{"n_layer": 8, "d_model": 256, "n_head": 8, "n_kv_head": 8, "head_dim": 32, "d_mlp": 1024, "vocab_size": 2048, "activation": "quick_gelu", "norm": "rmsnorm", "norm_place": "pre", "norm_eps": 1e-06, "positions": "rope", "rope_base": 91100.0, "rope_fraction": 0.25, "qk_norm": true, "attn_scale": 0.177, "bias": "none", "tie_embeddings": true, "parallel_block": false, "init": "uniform", "init_std_qkv": 0.0189, "init_std_o": 0.0, "init_std_up": 0.0189, "init_std_down": 0.0, "optimizer": "muon_variant", "lr": 0.0109, "lr_mult_o": 1.09, "lr_mult_up": 0.992, "beta1": 0.93, "lr_head": 0.00504, "warmup_steps": 21, "schedule": "wsd", "decay_fraction": 0.848, "decay_shape": "pow", "final_lr_fraction": 0.0, "batch_tokens": [8192, 16384, 24576], "seq_len": 512, "doc_mask": true, "train_tokens": 161900000, "steps": 10680, "dataset": "wikipedia_en"}
Each number is 50 + 10 x the weight over its row's rms, rounded and kept within 0 to 99. Layers, rows and columns count from 0. The size before them is the row's rms in percent of the matrix's.

# down: layer 3 MLP down (transposed), 1024x256, rms 0.0493, rows 457-481, columns 64-127
# up: layer 3 MLP up, 1024x256, rms 0.184, rows 458-481, columns 64-127
down457 113:39 48 62 56 56 45 29 44 44 65 66 42 71 64 52 37 51 46 43 46 51 42 53 48 34 39 39 47 54 46 65 52 67 37 29 46 39 48 53 41 56 47 39 33 47 81 50 46 59 31 48 58 49 37 55 57 49 60 57 41 47 46 39 43
up458 102:56 55 50 55 55 40 33 46 62 45 63 33 61 75 61 59 31 41 47 51 36 42 54 57 49 46 51 58 59 36 43 65 47 51 49 46 47 65 49 71 48 56 61 48 44 58 31 54 39 73 52 65 54 67 48 60 35 46 73 41 37 59 40 47
down458 104:43 57 42 40 62 72 54 46 54 49 46 43 47 48 42 60 54 43 42 44 41 42 62 40 60 57 35 60 52 66 41 35 45 62 40 24 53 55 46 51 53 44 52 50 56 37 45 43 62 63 63 45 57 57 45 47 52 53 38 52 53 42 49 37
up459 100:55 40 59 55 60 58 55 47 57 54 40 65 63 54 68 56 53 36 72 34 72 44 62 32 42 48 42 37 51 53 60 64 55 60 55 40 54 51 67 48 50 58 50 46 49 34 47 26 46 50 52 49 47 64 32 61 54 36 48 58 60 58 58 66
down459 105:57 35 39 51 30 64 47 40 43 51 54 44 33 49 43 57 46 41 42 52 53 34 35 56 61 39 51 46 57 46 69 42 51 47 31 59 48 49 58 61 58 45 43 50 51 43 50 53 44 73 53 53 47 35 60 35 40 45 46 44 33 32 48 59
up460 103:54 54 52 41 57 44 59 49 29 58 50 31 61 67 49 61 43 43 40 55 41 32 51 56 50 55 45 46 58 59 55 46 61 44 47 43 50 62 39 65 46 55 41 42 35 55 59 47 37 36 62 41 65 57 57 32 62 54 67 38 62 59 61 51
down460 104:36 55 57 57 50 64 46 59 33 28 49 42 49 40 51 50 60 34 48 68 59 68 40 56 42 52 49 56 43 65 60 63 55 54 56 49 57 53 55 49 42 67 46 49 29 52 37 61 36 56 46 58 60 46 43 57 52 46 51 64 55 43 65 54
up461 106:55 47 58 74 36 34 34 68 51 46 41 46 42 62 51 42 53 42 45 55 55 65 36 54 35 64 43 30 36 62 64 42 50 49 56 48 62 54 45 50 56 53 44 46 57 74 45 49 65 51 35 40 67 44 37 57 52 49 32 38 50 47 40 44
down461 095:61 53 39 54 45 57 46 43 66 46 41 40 61 54 33 47 45 42 49 64 54 55 50 51 59 40 58 70 70 57 49 49 60 44 48 42 66 30 64 70 45 60 55 46 61 30 44 38 55 39 67 56 51 47 62 40 58 66 54 62 62 43 50 62
up462 099:50 55 54 57 47 53 35 46 40 62 60 64 59 37 60 54 28 67 51 57 32 65 45 50 57 40 52 44 64 44 42 42 41 49 28 66 65 65 53 54 43 44 37 86 53 46 58 46 52 60 57 47 52 51 48 35 31 53 51 34 53 48 53 62
down462 103:64 63 56 49 44 59 54 42 60 64 57 67 63 36 45 53 42 24 58 49 39 50 37 41 65 57 49 50 51 45 56 36 54 56 24 38 51 48 52 53 40 44 36 44 36 43 65 45 61 47 44 39 53 57 49 61 56 47 49 46 44 36 40 63
up463 101:47 50 43 61 48 61 48 36 46 44 43 51 43 58 15 61 58 53 64 45 45 50 63 50 76 41 38 61 55 57 63 67 53 40 50 47 40 50 54 51 54 30 61 46 53 50 67 36 42 64 36 54 67 49 54 58 63 64 39 57 21 40 42 54
down463 110:46 43 48 40 39 60 57 44 60 67 55 43 70 40 46 39 37 52 26 62 42 52 59 31 28 56 48 39 32 42 51 48 62 59 44 41 50 69 53 45 54 50 45 52 52 56 34 51 38 43 50 65 52 47 64 57 47 64 41 50 47 41 48 38
up464 098:52 23 45 53 61 37 53 50 38 30 43 52 62 64 56 38 45 51 46 43 48 65 45 51 38 41 54 31 42 37 55 52 53 65 30 57 46 58 41 63 42 50 66 63 60 50 60 38 56 32 51 39 51 51 25 33 50 51 63 52 50 55 59 57
down464 099:49 38 60 38 45 59 45 62 56 73 45 67 56 48 31 64 39 32 42 60 45 66 47 29 59 65 55 49 52 65 40 43 66 36 49 42 49 46 53 53 63 38 54 57 49 67 34 50 52 44 57 55 53 55 49 67 45 56 49 44 44 59 46 47
up465 095:56 53 59 52 41 48 44 56 51 66 61 32 45 45 46 34 37 53 67 27 54 41 47 63 52 39 52 33 38 41 61 50 37 42 43 48 48 74 52 44 50 52 49 77 45 36 48 37 45 48 23 50 42 53 50 43 42 41 60 75 56 50 71 57
down465 099:68 44 42 72 62 56 33 50 46 53 52 51 41 39 51 43 58 54 52 44 32 59 55 59 35 50 43 72 49 50 51 51 48 55 39 42 54 26 49 48 53 59 54 47 57 61 51 42 35 46 55 45 61 39 49 37 38 52 44 42 40 70 37 57
up466 101:41 61 32 73 51 43 39 44 35 34 55 59 43 46 59 57 41 35 42 56 40 50 54 67 50 49 41 50 51 41 44 32 39 48 60 45 54 51 41 53 48 47 50 29 58 56 46 58 59 46 68 73 42 71 57 70 55 61 53 39 46 75 31 21
down466 103:43 42 50 51 40 57 49 42 37 38 38 62 38 59 57 38 51 56 38 46 62 58 33 57 46 67 30 41 62 60 63 45 37 53 49 61 40 45 63 55 53 43 63 48 56 50 57 56 45 52 52 46 47 48 55 28 63 49 59 76 32 52 54 56
up467 093:62 45 53 36 52 36 42 46 31 44 45 57 45 59 40 60 48 53 70 54 56 74 45 34 59 51 49 49 48 52 44 43 65 57 54 48 59 61 59 29 55 49 53 65 58 48 50 39 29 58 67 47 46 36 52 46 38 44 61 61 65 35 46 59
down467 100:54 70 53 35 58 69 30 55 51 55 52 40 61 57 59 41 34 48 37 47 30 34 55 50 25 58 51 54 44 43 46 48 64 45 53 37 41 39 54 52 34 41 49 61 57 53 64 46 44 59 34 68 47 45 36 39 37 42 61 45 41 53 45 43
up468 105:51 50 72 58 35 37 51 47 52 56 35 47 49 62 62 51 40 69 49 40 60 44 50 45 57 72 62 38 44 48 68 46 44 39 52 35 66 55 41 53 58 46 69 36 61 42 50 59 61 37 59 49 73 44 47 63 50 53 55 52 43 39 23 66
down468 101:40 46 32 46 43 53 46 29 60 37 41 48 78 66 41 38 57 63 39 62 53 55 49 44 45 45 43 67 55 47 65 53 59 48 59 57 60 56 52 56 37 29 37 61 66 37 71 45 48 23 75 51 50 40 44 53 50 32 34 52 54 53 49 40
up469 096:60 51 44 44 61 29 42 43 40 50 56 41 57 53 67 48 48 45 56 56 53 44 60 33 36 68 48 46 39 46 55 65 56 52 29 53 48 54 45 54 62 52 40 35 49 62 56 42 35 35 61 65 49 50 52 50 44 59 30 39 55 58 37 48
down469 099:44 42 45 73 53 73 39 41 39 49 46 40 59 57 64 52 52 23 62 39 51 49 65 50 48 53 60 50 70 45 55 60 56 60 53 59 54 59 44 39 49 50 62 43 51 41 54 55 50 29 39 49 49 58 54 44 57 56 55 68 57 61 35 26
up470 101:52 61 52 66 52 41 53 26 45 61 73 33 38 60 74 52 42 45 29 49 65 51 51 29 43 43 61 51 49 62 49 55 48 52 35 32 58 46 68 53 47 51 52 38 60 36 51 64 61 48 58 56 47 48 47 48 47 50 53 40 54 39 49 40
down470 097:58 45 66 43 30 38 39 66 49 56 38 68 52 61 38 61 47 58 45 50 37 41 31 61 66 61 55 31 51 43 52 41 36 54 56 47 56 51 66 45 61 30 54 47 47 64 46 46 41 59 36 50 47 54 47 63 57 46 55 43 44 43 39 49
up471 100:30 44 46 54 43 57 60 49 54 67 48 37 51 50 60 44 45 54 59 41 35 45 72 46 47 47 58 66 59 56 43 50 57 38 39 49 39 39 44 57 36 54 66 55 55 55 49 53 59 46 36 57 41 59 35 40 47 52 36 43 33 31 32 63
down471 099:68 52 47 57 62 43 35 50 46 33 50 41 50 50 40 52 60 73 40 58 47 48 30 56 45 40 49 33 43 44 62 63 48 47 81 69 57 54 40 44 54 27 54 46 52 68 47 35 39 49 45 38 43 49 54 59 53 41 36 44 61 67 59 60
up472 098:47 30 52 48 56 41 61 40 46 52 43 49 41 51 59 56 55 32 59 48 45 61 65 60 53 43 63 43 51 58 43 41 43 50 42 56 49 54 42 48 40 56 59 48 54 56 44 31 66 69 29 45 44 50 77 53 55 34 55 65 75 54 44 66
down472 088:56 67 61 52 40 42 46 48 56 69 41 76 35 38 47 26 47 53 49 37 41 56 33 50 43 38 48 51 66 36 68 52 47 50 82 46 52 30 56 39 48 52 42 53 45 53 52 67 51 45 45 53 44 49 42 45 38 58 59 38 45 43 56 55
up473 093:46 44 61 64 58 45 59 67 54 54 40 53 60 71 37 42 55 45 27 56 37 38 47 67 58 37 52 49 56 55 61 58 26 55 41 54 53 38 51 51 54 34 56 39 56 52 64 49 60 45 58 50 45 45 54 55 51 54 41 55 43 52 66 61
down473 093:54 53 34 44 61 59 47 46 35 36 66 43 47 33 65 49 68 60 63 54 52 53 36 45 38 41 44 59 59 39 49 53 45 36 48 46 47 49 46 55 57 86 46 57 54 54 37 49 53 60 54 40 50 44 44 57 51 38 55 44 65 53 40 47
up474 108:40 53 52 59 41 52 29 41 65 68 54 56 50 42 53 53 50 39 61 66 50 43 55 38 56 26 37 57 58 45 56 38 50 52 53 70 55 34 62 38 55 40 56 49 33 51 39 56 52 32 43 56 53 48 43 66 59 53 54 39 50 58 45 68
down474 100:45 45 50 58 56 52 60 52 38 53 42 50 26 62 53 37 53 63 44 42 63 45 51 52 44 64 50 45 46 43 37 54 54 55 53 45 41 48 43 46 26 61 49 63 68 59 58 63 62 35 49 34 51 58 47 43 52 42 56 49 43 77 49 54
up475 098:43 43 22 43 56 40 56 51 53 45 57 48 39 38 71 52 54 45 33 78 38 60 57 72 59 44 36 62 48 61 67 56 53 51 52 48 63 47 54 53 52 62 54 50 39 29 42 51 55 63 57 44 59 47 50 56 45 46 50 56 32 47 53 44
down475 109:59 49 73 47 46 40 48 68 44 63 56 56 50 55 53 54 27 62 44 36 58 64 48 61 50 51 35 50 65 43 43 53 50 56 37 31 43 59 48 55 50 58 49 57 37 45 39 52 45 57 50 54 46 40 54 34 52 44 42 54 34 60 44 39
up476 096:51 51 64 67 41 43 52 48 53 42 50 34 70 43 43 51 55 53 45 65 78 52 48 46 52 40 49 58 46 45 37 48 47 59 41 45 56 53 44 43 56 41 62 62 55 60 53 47 51 37 36 57 52 41 29 56 45 56 60 58 36 32 45 55
down476 100:34 62 56 41 48 49 36 68 41 48 41 43 45 45 51 46 57 67 59 55 60 46 39 41 47 57 48 54 49 59 24 41 58 42 49 47 53 63 49 41 33 43 43 34 57 41 53 55 45 58 34 49 54 44 45 47 67 36 58 53 64 40 64 55
up477 095:49 39 54 50 51 37 33 52 55 53 55 52 41 35 28 43 44 57 50 50 27 41 43 58 49 36 38 66 51 48 67 43 36 30 51 47 51 51 50 38 29 42 60 54 54 50 41 60 47 58 42 56 50 33 54 47 53 54 39 47 51 55 49 36
down477 097:60 53 32 44 57 39 58 54 52 41 57 58 20 48 61 42 44 48 60 43 60 56 44 78 51 48 41 54 48 31 24 60 54 43 61 56 62 61 41 61 51 63 35 56 51 63 53 40 59 42 52 52 38 50 43 40 55 47 51 42 51 46 59 60
up478 103:59 60 39 51 52 53 50 46 41 50 41 44 40 63 58 50 45 46 57 62 47 57 46 55 53 54 69 52 52 50 49 59 63 58 53 39 30 32 52 51 51 43 62 67 44 33 49 38 51 49 57 39 34 61 50 49 61 34 60 57 57 59 72 49
down478 103:45 50 48 72 48 34 52 58 53 53 60 41 54 45 27 47 59 43 53 65 59 37 50 55 47 50 33 49 65 53 44 38 51 67 40 56 49 55 63 57 68 46 41 30 57 47 40 49 35 36 54 52 50 50 47 58 59 45 59 42 47 49 44 44
up479 100:56 45 54 41 55 48 41 48 60 37 54 53 43 42 50 34 36 50 47 47 36 62 48 52 62 48 60 40 48 56 43 60 54 58 57 52 58 48 57 54 52 48 59 51 51 44 35 43 54 44 53 43 45 65 48 57 49 39 61 45 45 63 64 49
down479 101:49 52 50 61 45 53 48 55 45 24 55 50 53 61 40 40 47 59 57 55 63 50 25 78 43 56 47 65 34 49 72 29 39 32 50 38 41 68 49 45 70 42 42 35 63 58 67 52 65 46 71 45 50 53 45 45 52 54 56 45 44 55 41 38
up480 103:61 64 32 60 42 39 38 48 61 44 35 39 39 40 42 49 46 48 54 33 30 59 61 48 41 60 28 52 48 57 59 61 50 48 40 48 52 52 33 37 46 38 37 72 60 42 53 54 46 36 53 50 35 52 52 48 51 37 61 63 47 67 47 59
down480 098:47 62 57 55 63 42 40 45 45 56 45 36 60 52 54 44 69 52 36 46 50 64 53 54 63 39 35 31 39 43 50 52 43 42 43 43 61 34 50 59 58 54 48 48 45 58 57 62 61 48 55 58 76 46 50 61 45 60 51 39 46 50 55 51
up481 099:40 30 36 48 74 39 64 51 47 38 48 49 54 54 45 71 55 41 49 45 45 54 40 46 42 51 50 43 53 37 67 48 38 52 51 56 52 44 55 65 22 50 36 32 64 46 30 51 51 56 66 54 40 59 56 60 57 45 39 54 47 41 34 58
down481 100:47 49 40 53 46 44 73 63 59 35 37 32 59 51 46 47 44 57 43 60 58 51 38 71 52 32 62 59 55 54 47 33 44 39 46 31 52 59 51 56 67 42 38 43 46 58 48 49 32 49 42 46 47 62 28 64 47 53 59 23 48 61 62 42